{
  "n_layer": 16,
  "d_model": 256,
  "n_head": 2,
  "n_kv_head": 1,
  "head_dim": 128,
  "d_mlp": 896,
  "vocab_size": 2048,
  "activation": "squared_relu",
  "norm": "rmsnorm",
  "norm_place": "post",
  "norm_eps": 1e-06,
  "positions": "rope",
  "rope_base": 1020.0,
  "rope_fraction": 0.25,
  "qk_norm": true,
  "attn_scale": 0.0884,
  "bias": "none",
  "tie_embeddings": "early",
  "parallel_block": false,
  "extras": ["value embeddings", "hashed n-gram embeddings", "capped logits"],
  "init": "uniform",
  "init_std_qkv": 0.04,
  "init_std_o": 0.00707,
  "init_std_up": 0.04,
  "init_std_down": 0.00707,
  "optimizer": "adamw",
  "lr": 0.00101,
  "lr_mult_o": 1.3,
  "lr_mult_up": 1.12,
  "beta1": 0.9,
  "beta2": 0.98,
  "lr_head": 0.0219,
  "warmup_steps": 229,
  "schedule": "wsd",
  "decay_fraction": 0.679,
  "decay_shape": "sqrt",
  "final_lr_fraction": 0.0,
  "batch_tokens": [65536, 131072, 262144],
  "seq_len": 384,
  "doc_mask": true,
  "train_tokens": 666900000,
  "steps": 5046,
  "dataset": "wikipedia_en"
}
Each number is 128 + 24 x the weight over its row's rms, rounded and kept within 0 to 255. Layers, rows and columns count from 0. Numbers have three digits each. The size before them is the row's rms in percent of the matrix's.

# layer 2 MLP up, 896x256, rms 0.0623, rows 449-503, columns 0-127
094:129112146127085120094131125099167133135099084096137082145121139140139139123088135095136123115131142124132146156177108113125112120116131125151146112133107141122080096094159134135153137099101098172129135069131124123159145129174129136153170138146141123089102154132113144097111138147086118128123137100109133137121123127118155152113088102084116154101139118153138143097119095111121115110114
103:136138118138110129120124137121154120144139118123167101106126122104176146122070118150167079095133108118153102108125113124150090107075165125127150118141126104117114149145188130112120155120130122125112153126155097131127119105178104116144133146101142108098121160157139160149190111102087118117084091128116134109144140110157089159104108089116114154149117170142097127109137103156126175100119
096:115124144100119154101120150132109120089139112137116112160109175109162135126106135126115149133071159174164146114160125178115171125113177116125127117141092172088158137108131074126088142138145090143147138094092135125105126113108132160136116130149126086157129175154120148115119129146111104076079135177118111123132147107155130148170122071168127145130141123162164107131075166105154181123114
095:174123110128117154102150150109103107092126087109145112148132115129153120059143108143162123105084150127142127123130142162108139079155154088147145142138148130175125105132107076129137089125150146120131098094159132132134148151156126107168133140123082108140153152112091135123086116130096083089125118131146086121113144108172129143113129183166114127094141129163120127119081091137134152130149
098:107137149123125118097127159132156047173126147114127101187125124113165135101183089098155099090121115114095134148111104114133092110137159105082108159144110135136119127167135159133171113169132107146119136124147162109091090127145185098142161158091112133143142111150172131159132128108113115112146128124101113100097130170129134097132151141100144129138141148156139110108108108147121154138105
099:153149191147082138115146128177130110158163125131136110144114112127129126096123162107107140186147125151158168114123138146174135109121101137103145152153125165133109129157131138123135095183135165134133138106133152128121127158102159132134117131124118142124184146184080139142152127133141094149104123139101065158106138173142128109130130115136104086119118139123112160137131127155081146143135
096:132126114128113138110132116141149091111135141133117095161142161113144085133141144119107184144171164136130180088128138080095175151142163144129135087095177110085140096106141182091114104119106134105116124160127116112122104129159147150126115137144166096111132123141123140121100154154128105097163175095123088099122158151143148130143140147153115131144087148135192133121133101164125114115124
098:144128164140126104135161140134179120139130116099155157165116102083113095115170094122122136092091120144153143119121137134098113116126126138149114082134109084115155098136121125110100120106131104105109140120157125134080150105152130136149128112101074129096104128124174122113126120154139115108143145091119102120126124126142147104145101124097117143085093139135155122116085114083132116110123
102:120114151137107112177132133139119108107164124135178144142116150134127118124137117118130125091105150139121124140115152104143110100084144135151121141061138160109156108163112142121095160149141144111125133117132119136137169158166154123129152137148175110119165125094116130070103126126115160100080140121102132133115150094089168117089117062097153112143108126146161116106163137145065099144109
100:159136166155163152117159161118148137110141154109103092110108143095137121088147133098151120155150121108123129124086187125165139132121102098159108104159105163135132134136106134086122144137155105104139123164159131080121120133141101111101164097144130122142092130138101104137111112120120118142156102110136110179151117143107138178125129110161096148127117107169128146159100104118087163144166
105:131132174135150131159146138133109121121148156108169096147113116105149117090164159119127106133125109135118114104131126143088081144112149154122101132120171123137132087097103121145122149110166138151162094165121150115094136108166157128129090132117108097115110084164122129144143134106167154126127095135136123121101120166157164112065149118114119086115092111127123120097149144140103125146134
097:150171098214135165130178149156106140119130131125164122130101148105132124108121157144111134175133075148169152127157073088141121121096125135088141138128102137084105155120168104122149121145162159101139133107108133118172158144140148110120162141125147107126157144122145145147084127157163120101111142122126116139113112139124137094122060086122140166132146154118172130161122113113123129129114
097:150153142153149140128142130154149138123141172164114129110141143109147115081143154131148121131101125102134123138148127109129103161105127085152151146147119130150105178136089129095093111168127124108133136087140143145084087129134101117104127173108163137111147153109157130165145140172173113098145139116083146125108132139085142141164093122133155135112140123119149078101147124165128148127125
091:118117092115146112100150144130108121131138119106145180148172146080149119121124097086116117131140120149115137107120131146126144156113146166136115148101157152111106133103132109130109123083107124105118116164083150102140124129133156158108143162137107126120135079148105146114088123131113157137114163127140138069125125154139147120150163155198113105157103178116138155118165157166128122075123
103:130181115158136097109176156101132113115087123129149107128115133110141105099129135090110091141158122150121154129111157136139156128074149113130100152090150116115134085163124099112095137128151140118129103072155121121086157100127121141157115140085148126132116123090085129146086098103165169102122121103161127148094127066140115174149111082140175085125146146165133127109099117102122155149138
105:117170128150121130136159129153147113124135089144158082105152162122118157096153141128108133137155087137092117093098160127137107124090153145163144162175087157123134141110140156135122123102108123085105160134086103126143110133157182077135139151109141092132119169153112099131150118127147132115111123129111115124105123136140186110153121158116148143151090169141136127094159156122114143153102
115:123151139151114111175169171165154087132111146151124150124139115085154141121129135119139149139145145124135099155155142114134097105105114146125118130123141127141126124116116124142152163194129148125166134075112168140136109132147117121096124140123129093093155118120091124129092131106126150153079119103157126120139104131126113121114129118114129138148144151163125107158147129166133164086134
094:149133092116096132119111139117087082085151169130167133154127177106147145074103107141099109160103130135153138160148108120127112136137139164187063151113133127176087142110125108118138161115125119085166099104133136130096139149160140149157104137119107130118142126092079120126101113127124158121093137121159130095144182105178120135122143125153172104143143152117131089097069143114127159078126
095:113159099130121130083132159122091122112103191147154127118101146099145076066156086129115120104176125116094124158121142168132126148128117104115131131154156105104129101178090104108095130098105105125129137126135123102118113130161139114149124154094077074104113105139148152144105074107107115070101128132171116108086129131133110114139129140102139130163108144141114158139108093118148143113104
092:149134117155078115159122106128100092121129149155119099131120136118165152101113156127140119177119112096105156128120109126146128120140127095189130091142174111170102144158114146102133149124085119143139126131161121130087091154180168127126132131108124089173161136129140117130120114113135133175138122130159114093160100131083147146124103191112212111115122151159095113109095153121077119094119
097:152094142082137122113108141113152110104119134141107103135113120116142094155112154083137137118110102168174101151099117131139172128106136127167158156095162128133145168174131162119117126098090072089106159118123189096109131118149109137155107144056164111161147080161101128112130092102114160083164086155132157111118123115115137098089127134114151102111113131118140125105178124109126158143129
097:146162128094150122154143130122116110144119124171169091116143130151157158111152127105112117138121132168133148172157130146163117137128163145123155133121087110125106137162174114100088111117104114147101110100120115111137163151141140131153150101124129108139119109151133110107168090104106116124119131089070169143128143114145174100114125120077161110137145089106152133079125096138065155114106
095:156172080122096110134118126128125137112088113136170142166128177148156136126114096128145133110121123150118138103136136115163103159122134127098143114105132098114134122109125131091178132172102129140158144097134102148087159132136150136150146163088128167145150086141148089127141153105100164116116122136122113147098141094109158139134092138145165144151113099110120149102143146106156124172087
098:130087123128134110088104162128163093137112110137113131140097126122151101136154105101165118098091144152148108129132127153156170184095107117136165112132129123112108138123150151131203137134094139101088165149164125133127141119156099128142123131155130107142149160138130124100125183113099142110134111155110154089130148164102092088135085160158132125091164132141175099133133122119163120123108
101:131151111118087093138177135089157120124109160128155128175136102091126114099136118118124091147121153115135155103124124106157126155142136149093154117129117108114105178118139099145089135092163131147090135161131102101093129097111145138104106154127123162114115099121103128090124157159134141116125085143099149166127126144132141148148085096112136120122161117156095131135139106170142162105147
109:176163136134163114115129151122138123133167130136138097176115154099133103064105095111105121133148116152108161162147150099118088114140129108100141175146078086118126150151139161099124123151155115091180138082126111119122111142157167137126135120125091130090121077093109143119109100131151163173127148143134120132139166111103139170105122144136122120125105120145123116111127098109089152134130
103:170115094135099180176141178115156126167148086128143113141129125110158144121094117111167127133155173134166110122094111113107120123091136148117145129097149150139139173095117125141115161113147141083145095149101167131113134131152143117128120135088123137149158132134126104144148125154164116170134148149132116133135124127128097111078115149122150144181123105174135163101130100085086155104134
094:134090119154147163084145153144117111121152115095153096172134176091179141138102091146161155112152170096124101126122150138131105116152158100135135113107097105120144147127139125132126136120147133089147156162196128117144098142119127123165159093117141117127117139120133108131115136104107105081078144111150161119110117133105139116114140133137166122106158167130136160091174129133090137152101
103:125106155168124180134165140147117105139100125119119142116122138094143122087177139151162103106128129161109150074151115141139193135147141110149128141089114119145132120130098168075139109110154103120114179133132144095148147131114149162157096145089125169108194117113114114089081125116121148087114129179135138102163102139115143119121128135163092098092100129193139139098165133132133116118123
095:166116134158132139126086111129126111138177145079144115164165171086142114091108162160117150164114149107127088160144111138095115103111117117142129158107103148118122125140144141108101112117117115113175120092130132116174098115141159143136122151096132154143135119140110154143085102126149115117099138128112135123106136160144157140140120154117142111166145122116174099132101107123110147086082
099:140133099119086094122135130097127132108097117139132094102133175141150139115137123098126070099103136115100140116161159169166153102134178094121137143112143164122099135121102124140083162140121121113139086137112110066145134123145112158155076141114137145130130144101124125125085077092097139121093123130154112179129097144110157171142130123158145115124142140132120120084115118096142163127142
099:128141146134147143085084145128138131160145116100167143133068137105115125105151169124122104144129169148142153069079139118108100140120091107153158102142097120082129132115102148083162111134132097132089113111118112097111138148124152124101137104130132132167125133131161118109085120128129139113125057146105154098117150142092121138124061153182131127134097099147147155133125130126152117144150
104:166112169115164092109099160142137131131143121077117122190148180120119154121116154080138121145117119123120087117134136156119133138153139112149117105154109191104104111117115088140104096140109119081104126107095152139136147164129128094098151118080124124128157118178127134097106109143148143127155119124114126119125116129110122131144105139104138077101125146139131123088120128098148142136154
096:115107168126144121124149128144105112155088137095107121124131108136158108157108100116152111150123158149130119146117166140104154121113131094110141143153108131140117147167159122143121173164121109109112118178131140147164164101155135156129170132096152132189100141120109111123168085147124113168110136115157120134098182141128143157129131127136101124094106179146150101100118133117129108125162
095:142126111127144134131157127126094135134167113145149111196097132113122153115190123079095148166099148103120119177131090188097112127173136128113121123124122122078114139102119101072112118110111144122095138117172146109129145155149170137117132118142146119104136129184161135128129091135113157107136115112158110110134082133134137120173142166113098102115176108160138128138098134119105163121156
097:142104162156126126115132136145099105173147148101159083117164134112136129108119159147132132121153142175114109098155184101107170137117113116105139148097129127102157096136131163130124088089157142152163142135124175135149162107118120094144094126127111137109163102106165139109153110134157152141136079124131117065115057097113174120148161134112160134118097108118110075104163161134130152129129
093:113113115121150139156112126141136102164127155094183129117134163104143119154153130102129136144178145125097101145144160133115164148094111092108137131106093135186104102116142135109140120123139143117129087113087143124131102162161152133100118112096167126152098092147125120131141156132166187169140100103125140133081128133152166132134097122131131150138135087165107085116163096086151110142106
100:125114118139094139114114166133151114145183142106098117128128137136143146109091125119101120115135142169164133112069121109116124164175167144158146131112163127122122145158194147124120137133177102117139128116098110115143142163125115106181139123142155165167102183091137127140089140169133148136082120135094131129114159128147096119116114106147117102166121100137088130096148146118130136163118
096:133136127164121115157163159139129120194153093144140116124157138113127139154156134117091171140109063180096092131145141135120141084099136158087135114142129097148134158169109135150129128152108123145149135168162124094178080134165102134183166092089126053145180127128099111133125133096107138114147136115119109124102160085111122114142152088094139104134125139148124106143113126184120192115108
103:118103122125123130120110163180156113120162145094153141136146141109118136084133141126113108173120083116142105118110118127117123090148113167146147139080143118127112105123085178068108130141158109079123097109139130105163079125179147118098114126096116106127101135145114106108102110166124144102110140116114147133100117121141120134095142119118153127167135113141082121116154158102118154122123
098:153130120114096149100135165098159124130155094103081084158139146100139113096119134114122162129139115151113122163147154120123091129162131103120097135106113145134093132114107145132123127125153144099112114116134156111069148177125099099140135184138082072125127162136075155141122139128161165126092091129119102134138146140151107108104129120107104102161087114202160128131072101073096114132148
099:134166114150141146115114137142138108169137129105138105184166112098115105123156111144146141156118109140083097108126141118139143083138144112121124092151133101111117119105137120126133104142127172095127142136160152130137098112174133116160152157106065121157180144146191087105130123119126100114100135136132052149131087086117120133145142128132119117095099117127150140153138149146106120162166
098:193156150142140098146126131167116087106111112095159127184106141149137104123130129100136142158090123127161098108115138098104130131117075121116149163131092148167186164173144113105129120125114117111150099150107122144162131127131152115172114134130121140145154132144155134151113142146118122110111098114115086099121116129141102164157102124132135132123167119172095073112122087158090142108147
095:153115144115120134120099142144149107113095137130144094141121136128140163142143116127107066137098102163126102095070114166151154163120138110132115099103109109118168158143124117123113166184158096129132135115148113078165133118090102132116122139124122119165066136121083119132142096165151118105111157127126087145139109151169130093125127133116160162116074161113172096081114152131097170092162
093:122139122141130136130147142155178136121120116125113138133111110109141107094130140105121099160150134126102092106146119115123108131145143154108144127099114135140121101154155136142165154140159134111175137137104122160127104120154125091121166089152135086147082127150151156084116094114185092081115093166081125076134131102106122111078130139105128159135115133173107122139144127153176158099160
097:131130115131081116131135114152168111131140127106189107107091122084144134133125113098131117165114114094122110104111158116151140161173095125131143096131137135189144121113151126119178118173094146079140119092096129083166126136128121114103103140123135123115165096146151111138144140161125125157087088150134109135152136104147121109108096162136186096115140146148120135143142091122105108173145
098:127157140146103128101154139139110123140114117098148133166138125132145172097137111134141145119169109119133172146088112159144155144138161100121131114108153113135117169179138125095107137147173090091118101117152150123139141137114121135127138154093091141101121168063164134143078104097122141089128112128153116150143133090109137144107117146097145168119098115132128116095103108164107134126132
094:113157124144084138129138155113118104097117107096150119175106135139121129094113108157175108184086142156171128126107131119135125139125187150092148116121116132164110143174138157109185121099106173098093120169143126118128142167116115130100129144116154127100130111143110126137151151128155116104087120102090156117125155136157143127137084158115128115133143146119102121095118119115102178138107
102:154111091133117113129152112148128117118137148141152122125136161119136074124145099117088108118099112133082165129117110167121118116160143147090125136175114148135101155114087147145174106118126084143123111145121153123174120120177151122113126128120124167145129140163116134114129134139157119183119125116140108105094132127107131148098115113123118109124134141150083131146112162088149151171109
100:126129168151160133116108163111094109151126123084134120144082134106128103071141150093131091111157109161141132128076127086157113136102126165136141144093114111082132152133147057132129112110113103142112135112122186175129132122114121088139113139153123127110129160118127104091101109111120113124091180130122111091108119078131139122077114102151127144131086177118165112108096149081153168107122
098:160142104106155127141121123156123083137112148142074107207128130141129151119139064136175114122182112119120137126105151157131120125129133106129086164174092110164109131113179104110093126140106144121126168103135138095123112150108117101147118161121135122121135112165094089120121109152101133126136157139115135121109169154122105167164174132160157159145122151139122117143127138158096101158122
096:102132140132146156147134094114129114176127115110145126130127175124161144140160147102101079120155151149123111109102171117081122133146128150128089141130134175108107175171119157107122149132139139110152135136084134128145103115167151122164110130122141132090115154135134088107089136122134134153120107110083150145067129130137122140139161154157152127103121080141127117095101117127137122150125
102:119139106117095113087171169126094097126121098132151088116131157105127144149134169155090145123108135166108116108106122082092130104139110130152142082143092105092088125112159175111168146117129132128142116119111136139121133159101148132133122173114096164114098100110102108142149167123124115138116132157074148145110157138115142116119149108126154113121098130124137109092121164151179121100108
098:121126144135134126103110138121130123108128113151149150131088108094147184094119111092113149093132140093145136104095131141149095115093143132144151171087134143121141131134109126144116143120171129092121160159152147121097206091154135167131116131148135159138145124097103132122086134126188094102080150149125095166142094090152150166098149167117143127151160116135120107087121104133103153132134
098:165087133098142135101140112118089144140116134157144118143163137135147151144111118086104147138176092163111093090115124175112116160099126109113140147148119190111131115124144081119096142130109133111134135155132129164141172150135134132086146146070106117131167161103071141146119100108139128162097120134105124175141159186116127148111107148139096148129145118174136157134131138125133111108111
# layer 2 MLP down (transposed), 896x256, rms 0.0423, rows 449-502, columns 0-127
094:094138140137083122104103109089101141072090136128108103097158141147074128123135128149153122135147145152118130174118131122128132146113130141163079131129112137114140105142163149159139121160188150143107129138109168135153132127126120148105137126108111122143104138130108122127167142129132117149129132121104156172136112125116143169112116099103107121155136155117130075129122094129110143119116
100:126146154120144107116148102157128137110090179169151128077169120114102132107105134142112138131071113146099138137096168116137116087099141128121171135124177067108098114151156176124094130124115095158128122117148141083078136076155116106130150136160103157177096139102126139144173122144103171130094080127146132101143149131121140142098098102117110113139128106107103109095169131150185118100068
101:120124133085101131140099159155101116136130130129111122189137136142094118108161086157153082134167102140082142109108090085110142085160121123123134140134124139118117101145129141102086103153114177118135091134100127114098162155124132120122134089125080152075130135125125145165094119133120140113114117107163201154109118142106090127144149143172080080109102139124132071105115139129104120131150
098:111117112103128153170097132140155165099136114132144160065153140197050086117119149193113121135112143115148132124126133128138135100104093118078142143121100143093106139136142108144105108163128130180144135128128111124126168133112155111139100106130146103140083136126156126192069107150129092088125170127139133120121122104159144101117127135149107153138149112136128135115150117141127122136131
105:098146145133154150108130112093129152122075112114137133066130149128081133135107105140112134142102126114151111133149129115153132091117113124083120122116150160161155101100118134164135104148112129162167146148132143119125106113121142108148172162143124112157096192128124144132093142086121133138176119130113088090116127136116110077101131138094134111164142098130067150112140148147147092108085
106:095121151146123100111137114091119131092145152120151158139131128062094123144158142112107124106099097131141119164122129124127148097117136149093132154124124161118119140100137147125131112162112134131127138066147135103094128119096168127104114148115171135154105160208068176125144144120120125126176160131151149117135096131147090103135125146110124129140150135125089130106147140110151134142074
096:111120098143109143102125136113127142128114119195135154130140137133109168155124120120127153129141129097151132146163148153111134120135129157146154105137161103177130165170081119135108163128154141126114125108104168110175159140117128118161079098117092142130157136127119140134082095059122128106086131124131089142134104121129140161090158116104150118168106127121127122148134138112140103182120
095:117149090085126102143110098116113154151141144128149137105115142115116100155097175168127106109070102147184102126079121141136145124123117154096109126071149136103123129171104178126158119146146129097126082121142129115119114082121102145181132083116147174140133115115109083154128157104143120117189136137105125120117113128110150158131161156142121100127105138156142147123125169167104095100125
099:140132126117101104130105100152117177134114138187110134145159185150124131147126129115135112118128116120115116116123156120119149126110123138111198057158121144115123111122137123121138090145109143120135126121112121125111118145149179095129166131152102117124122153158141200130083117115102086133140140101105138124170084138080122081117090106146149128182149155115205102159143176130123130123120
099:141159097138115152123141114092152154102159133109173171124131150152129152145114162162116132122140139112132140128157128119126187168107118102140119102123129133115112154104111069147125107118082137107143108115147148147157146122103151137188150143127157130146141129099174147169107128171164122128088133113114132121139100128093108128144088110102141132129113153141124082132125055155124120105142
107:112099141139123152113123142144104123098111104134142103101118109167124149127100135165109087087111145090133096121151139152119093143140145140109156160124158147142112150091109128162102115124155147142114166153118135112149132145115119147121140124110108101094134088159152136162136164138125139152159100110095110132123105163130127115056112138121133150128140151094081158112164121125121137152132
100:130111142159068141123118145141126173125101160118115138113129105111143095157162140090143158134149136154110130121074099109117128147117128135153112128143121120120153163098150158149105143099107157137133161102126131148136102139102112160129103125118102105147113102114155150129159131092108140121134146110148117191117165125139149147142115176149144067140183099118106134157096096083113104114114
097:108168147150113164151105168144105155130100135146115125150106173141134167177135158144131119131166094168122164167101139186135151114131132147145121139112087137152131191133138160135105181094135143118120114139100129137118112101146131113121105112077137090099121165136129124104108114096088150154132119157102164070162115147160113148114134086149111160169156127170133127144130107154134104138129
098:099125137104147136117142068088137092106117093124152086114197171126125140125114185133111132137151096147114109164168123164138068115124134085137115136119163167143122128111106144143176149154135144112133115149128128139132153116104120125099122131131118150147112147064150101107122176095133125157168153122107086096127142158118136136128093123142160120113161100120113144167097122100139115142136
098:127166104101111093154119120092112150098155117143147113088131145193054139088113151177117122167135129129126137176138190118121144143123127128115117152102126135102163132146097133126155137140126148209130128137134063101104126124129158131130150121099088112112097170123104172219110140086106107123140148095113135143095129122130126157119139117169130139077141145155131136109150080128127060141113
106:123101142136119089150125155146102132108119117153140126133123145102124153076132150140133172083113140160126127169128149135137121096132121110154127138105082118134189113132119186144105128100129151113094133088125131151150118161084189141126105131095101118137170140170142127142089142180106096121179102169122132099089102122144130108143112107151095096135154092089147100166146145151117121118138
116:091133123134109138152145121165130169098120158113090107110144130149127120101122145185135156092160107127152156149110148136121098136148117120151160135126123090101134092140116165169156122128140157100097125111136166117122138117104137091174080117123139132117105128188072122144135153089106122148136102167150147085141110123071171123155134130170116124124132157117132139115127097119126108107147
096:129138133130102178129111156109133119075122131166126172107143127168058145162113100177134109142135139090160059112095106115098097146097115159131135128126126126083143123145128150142146104118138108094136095126155142113119146097104154109178125097103181112124132136138137111145159150123061108102142132102153095127142137125109131134100139144093125129120153130130106103109156125139133122133126
093:094140115152135129136151114150135112076166099170127115124123144146067167099098082119123140200128122134108135139144127097138139134107112146099145150124165130087105158104140087133208132123094141182161153166110080134133132122110147129159157141104090104143109148130123144157143151151096080149142160147133121138138152111138127119124131127149084122138136092102107148110133128128111089142118
099:123120128090127122100109178134129178109154088146071100102092108181089111128086127152091124136116113136161155137099154103145158154106151110160110137122134150142164141136111170146123143136170144119121099159111134123124102103132110125137110141144130188162118109106092143149105109096171132083080153130125146143128181102119144092123159104136130139109103112096124105121106127135143096157141
099:120146092116131136127115086136132144142097147159144142145085154130102087127073110166087128165143117158128098165147169106127124140100149181135096114155107162170118122139083134114132158117103170129126139123146146107155099108191133133172078141135147109113153117171133129116145128146116112127151153101122133095156092080138140159079109132110183094109131173107130145140138151133144171157122
100:134141140130097116091080176132142126144085149123103114096155101121077134117121144156130119105121114165114135126076139136159121106167103151121157093156133101101131118158103133159143132113130091179116113119116127102134140091111110141120123148133049108106152158120159123107128106135090100103143112109097140147158145127071117108116117119134121132157130121112168121109123137142144146128103
094:140106172159089130127106176120162146092132111129124099109117195199106122111128119141128114119115122146117125117149102118160102172097151158154118106135140124131169104103113121194136080170098123091113126123101093113137147138085130137105133130106122158141121107090094152147109155110123077149141141123124131143141154147136144133150104182140133137160145131112158100126136138125163135136121
101:148143140109132074138123080126117166113124158162169122106142135178109103188113164126104155123118144113135137149156111121141105135067138104134158148130113134113138101123144115175131152053117167136105133101137131132122132140134161152112159146139098101121107102111091106163100124129160197139086168107132153133148131163131090125141098141154096118091155171178149132114139145114120131099144
102:114098098134137102116135141130122112153145126089142081112140152096131137195092117142144093107095125134133150126101114152153131146127086168137142138129059156148120158117154123129118120167146151116141138131173120117110170130127119134187161128161138143135102121108111148110126131131118122096153107142122131136112126133178148144169096087144086114143090111124152130080123157137096121158112
101:131154139123137163153108126141074173144186131162117148074195130161089150126095118157116149126156130093145143201146105121090083117136106123140162135137124131139107148117110153102132121124138137100139151146112122119113094155073134115130165138104138129118143129104143130151125097124112141181137111094138128123159178147113142181129111099104112132112154112142101163133146126119128118096120
113:099160090153116154126155180103137127137150134133064100077100094143134109154101151159142151134101150084159128135144101129097166136156158131146142063108113123113159126133150085115139108083151097117162122132123122142151145163116103111133117093115099099157083152110102122146119131163144103115100141112127105140076123109084112127119145139124156149118128165137126116138129161121076091119104
096:135086132105176111121113114153159180088127117171163086065161147132114108122084128191123163109123143126117102133153097133108112135098191114130122127128139094123179109130132095121137112116149106145096108110089129131104141122101083129127087129110159131101103135153123124177096131137117108101118137117144121133153128115100104085074139136102100144144136133117117119122155136130115086124113
097:144128115108100122114114156132183129115118097117092116129136155122113130124152120111100131137108124142156133187142093138139126121087149157102084130176072139150178109094120121113156150150108095116130123130138159091124130168132122107138109139115123133124113113161116145135153154112121156079191105135130127138154139091125158133127124125145179132133097140134133143120089090145169142139144
097:132120138111122143129120157128104122097190167143132161105132141124147099126128147133137121152143126109126144122084151098121104125100143182142186126057130184144123117114132154138060119095087137084140132114104130129140096140072076106127116124153105120122084132135167164144143111136117104121128116073139151124112144145109133088113137115124163128125160110103150094176120095121135139165142
099:147156123144089117148146112114098183111144098132086104088110130212083149141127117205180150150146119128138123180134168125105162142096149125144116150126124121110132100142112107151132104145103128137110134110127092125099142108113146108147093136145091162116087137145116176152109132156130145116144155135162139131122102104144130127094123101128136119078166156135114133121148076122125088164115
096:081136116138151169138111095115137184175084101131069139090136128119117117110117123130093147145151120086163105120133121202163152088124127133124108121138124140130161123123119077135121096103139146109111120127106115123075116128142128103148129069103110115143122143096114154122127138132128156109114149106139105175143139142137100143121115155141126136151132121134133181143115119176124112146160
103:143093111131101109145116122164148126130158131094139126085136131118105128129161103096077117169121114124142112119111131125138100107147123157135129125178087130116145109096128084142128131128100141103143105112154124114102170172133132092124169117118141135097140164114120176172130172179118131126136131122131160111117116150124101117095120145153150154133129121119107166114096121123144144110121
097:130107111138154106134177133104139106105161137132135166106141091076138138161117087151163132094100095102129135148108114123094098122106082132173187128107117127088140142121141142172142133147153147131127109124102136143144133154128088144184137097119148135134106119153112137180132134114152081159203145069102074118123162134175093139143148159163078111122129101120103145134131147142164146141125
094:162123111138143154143153126136125165140088125132144096134178134145112148115125110141124147132161135130134087139145153112134168118129139124111142146116136154096123183143151086128161112126158125113143121102104096136121168148129121155143115141097153129102117107077152140110145092137115090113136122096135167128108080109116123143116131148149167130120153095104192137128090139135155091176107
095:123109156137137180098140111162083097124117081117123110130115129148053119124139126115159122122145140118146124160143150120124085122090132154126115124099152098093168106125107166174157090158149140108106133155111136081119094169123138105137110149123114145140087108126130128150149144107131141149142120110139134124157110101103117091113128148134141143122089142095091142116134116164129117116069
095:087090110109088092129149161120116133146110074119128143150124114127068120108141109151089139121117144128167136166150149143156123147127105115133089111074144166113123137152124099112148126139129101143138114160107174147121095194132099144126142136153122111094102135134126165146173157098124133105102160137123163158174094118147133156090110129147128126182143148127119056128079123143128126153129
095:126122121105108140107114143116123112093143131154120102124077147182073131148148140184132108124075103120087108138124111146104108158139169159165094120120075141153167129145116154113116153134173124120160104136096126114127136106093130157082104102150073096110134145119113149123123133120139104129087121129147185170126114128155144097130124142107137076077111170119109131164143133093141133145154
099:100155134151123121099148082118159145121115150112130116073154091148063117151155140163143146113120119112142126174140146137131147131115124087111138122153127121141132146141130117163135149180115137138155116194131133164102150117138105151137148101140150113134132146120111086139139109110131124135133158161136123145094146129109144166099144093108139096114127151130149149129127122085190069113121
097:126107112112108131149098109143119146109112156162108146099114099133135138123109128147102141139099157138171124170123126156133117134181115131149114121138122091104115107144141088111138130132130105101134128100144123102121140144127128156093150146114167085128118124136116123089152124153109099130104118102090161110108099133066103075107112098126130150155123187105160113139133181152148111163146
099:144091122126156153155151099133115155142135175130124131069118130156127129150115116154130125159124119153113134134186097147118122116086132133092131155102077120097181119116189101157135100122127105150134113135149119119098110077092091102146152107152124135154158141118124119131176105134119174136126113095136117113112158120116113108100097141111129181140126074129116113129116150159133165092123
097:124165106137175146130144082152137146115152130139085124149130107131075148127159169161166149130116120116114154162106137134104163153114100132143133097111112107180132134144119104129117115105157106133105109134134114085175110123083096140121075101110104181136111152141108110129125125096118147146179141114126122144134163150179136160093142185131139105093131099145154172121127143117178109109125
098:189085132148109163132134118133131128126131173141096131153151119135077160137090108138113113165143171144108119124131164185139119111133084135127137148133136100114078170111119132114113106106120108086146139106104106102069146174135156086135143144087152118148156116145125134078137144135138124105145086117138150137142139107120127151127104129149173145136143145156156124135109082192133067128156
098:125177176134175127107058130138127119126120094164146152127132104107099141200150100125148123118111125158130120148173111105113152111143130130138160127133155141132106085087141124106167105132153150103137139094179147092123147102120103176092148129127113160146147118100114157130111120126136133111096173077105101157152153139097141142096114146112117146146090150122134098102126117132120132135101
092:131105176135097116150141143111135165111147138129163135087141115155097101129132162107121129113096124136131098101174113094129121095134130102114099139091131108155137120081139098104139130113103126150102172106146130096145100133137146110099113094117120120141106129143113160114151154140132123076160081119120135144145122121067134151115119108171118145076093152153127148126149108133109072131127
095:083113116075113099083114174091111126115118149113162103127121122077144099163127122147150091081123124129142132115118164134108098131109138105163121121137157164094159132133144104087107144082135129130088107160105093119113127163086143148121153136091116128106135112104128137163151098125116158100156130107171134162158160176143136108144135093095123144130126123154144114108112173117129127133094
094:129119119177125091130102125125127126065112088076114107137149110173118145127080147208136098146163109169135114139130092113126142108147135137170115053105141118156124113104097130125155144129105149116138126125133123104056108087139105135121081129130105132164151127108097126125119135115153149107145091179108106147115132142116130103107111149174131133130152090137110100162145099110142167081151
097:070160177107109110124093144133172137075060137142147127075151094194117112156127121171107137139123154117121163129114117124102137118116109120125169082144130150121114165109123128133128105084148124137127101154148150106131184110121123124152160140128179108138077131165122108118145099163115130133116123163125138137124175120110122121157087175157136153131128139094172132107105098146125113146115
104:142110084085145119154127146139128144161108140162127099106114153096153166098111101128131110104173124128116139116111136062106092136146147120143102132152125140115151153154111118129129136176138097147130150158109155114112107088158182125119154128171119085132140109111127130086184124097156157133163104134123151119125139174122139133154141110117119161113128118151102138118134165097111101131113
100:107145135097134101139112126131130126133140148123139129092129121104100134122108163147174077111118109131115131151106096129150108091143096138103072172112140140162100154145124144107122149149142112131081109128102117145126120170123148137165094151115095146146091110142129072086141112114131131172146123122100124116121134108133127191157136164138117103117119093158136102135123099133145108091151
096:196154111122138114118100098129164093101100154160141116086116128136089128130120111138114086173190148119146121147163126088132112165105120107126116100130116107087125134091153097156116126114138128137125132144187118130171131115144125137118110161107176130136100139111104118164146093127055119132121151123108157107146148147117128134099141125126128136142126144173093113161151110137206110112106
101:132090127108069155117124140129126116118119150115108135135145167109152126116100112123167140149151119104136124119097099136101152148145119161133138128112134123126105111114117166144110108121120118112094087138109128149120124143139136147150124149145079174158130145162130114140089160171130128128102132151141104152121234146140160133120105105126140122104142129137127120114086107121135166084123
095:066109122098171131098125171148114108158101129130108079132115123115114128154150119136098161112081114120140131120135117115144154126110134135132135124149128122095146153126166171147173143177142120148142111105132134106143169090151121109129115159156149157087109094116112137132092123120106132131148136157159151106123108132120182142128158117186097092134094184077130132086108139153099119132129
096:127107163130118122135148085106121135117121132139098129126126157124141120155151168094176144113128133168125121134107146113121178195144128096144140138111125146127133102122115108142126094077152146144145099131126087097129149127142112091147098156140141117114136107149128133095140110115142104119094118119116088188123178115127113131089082138124114163152086107114148114106135106091147070134130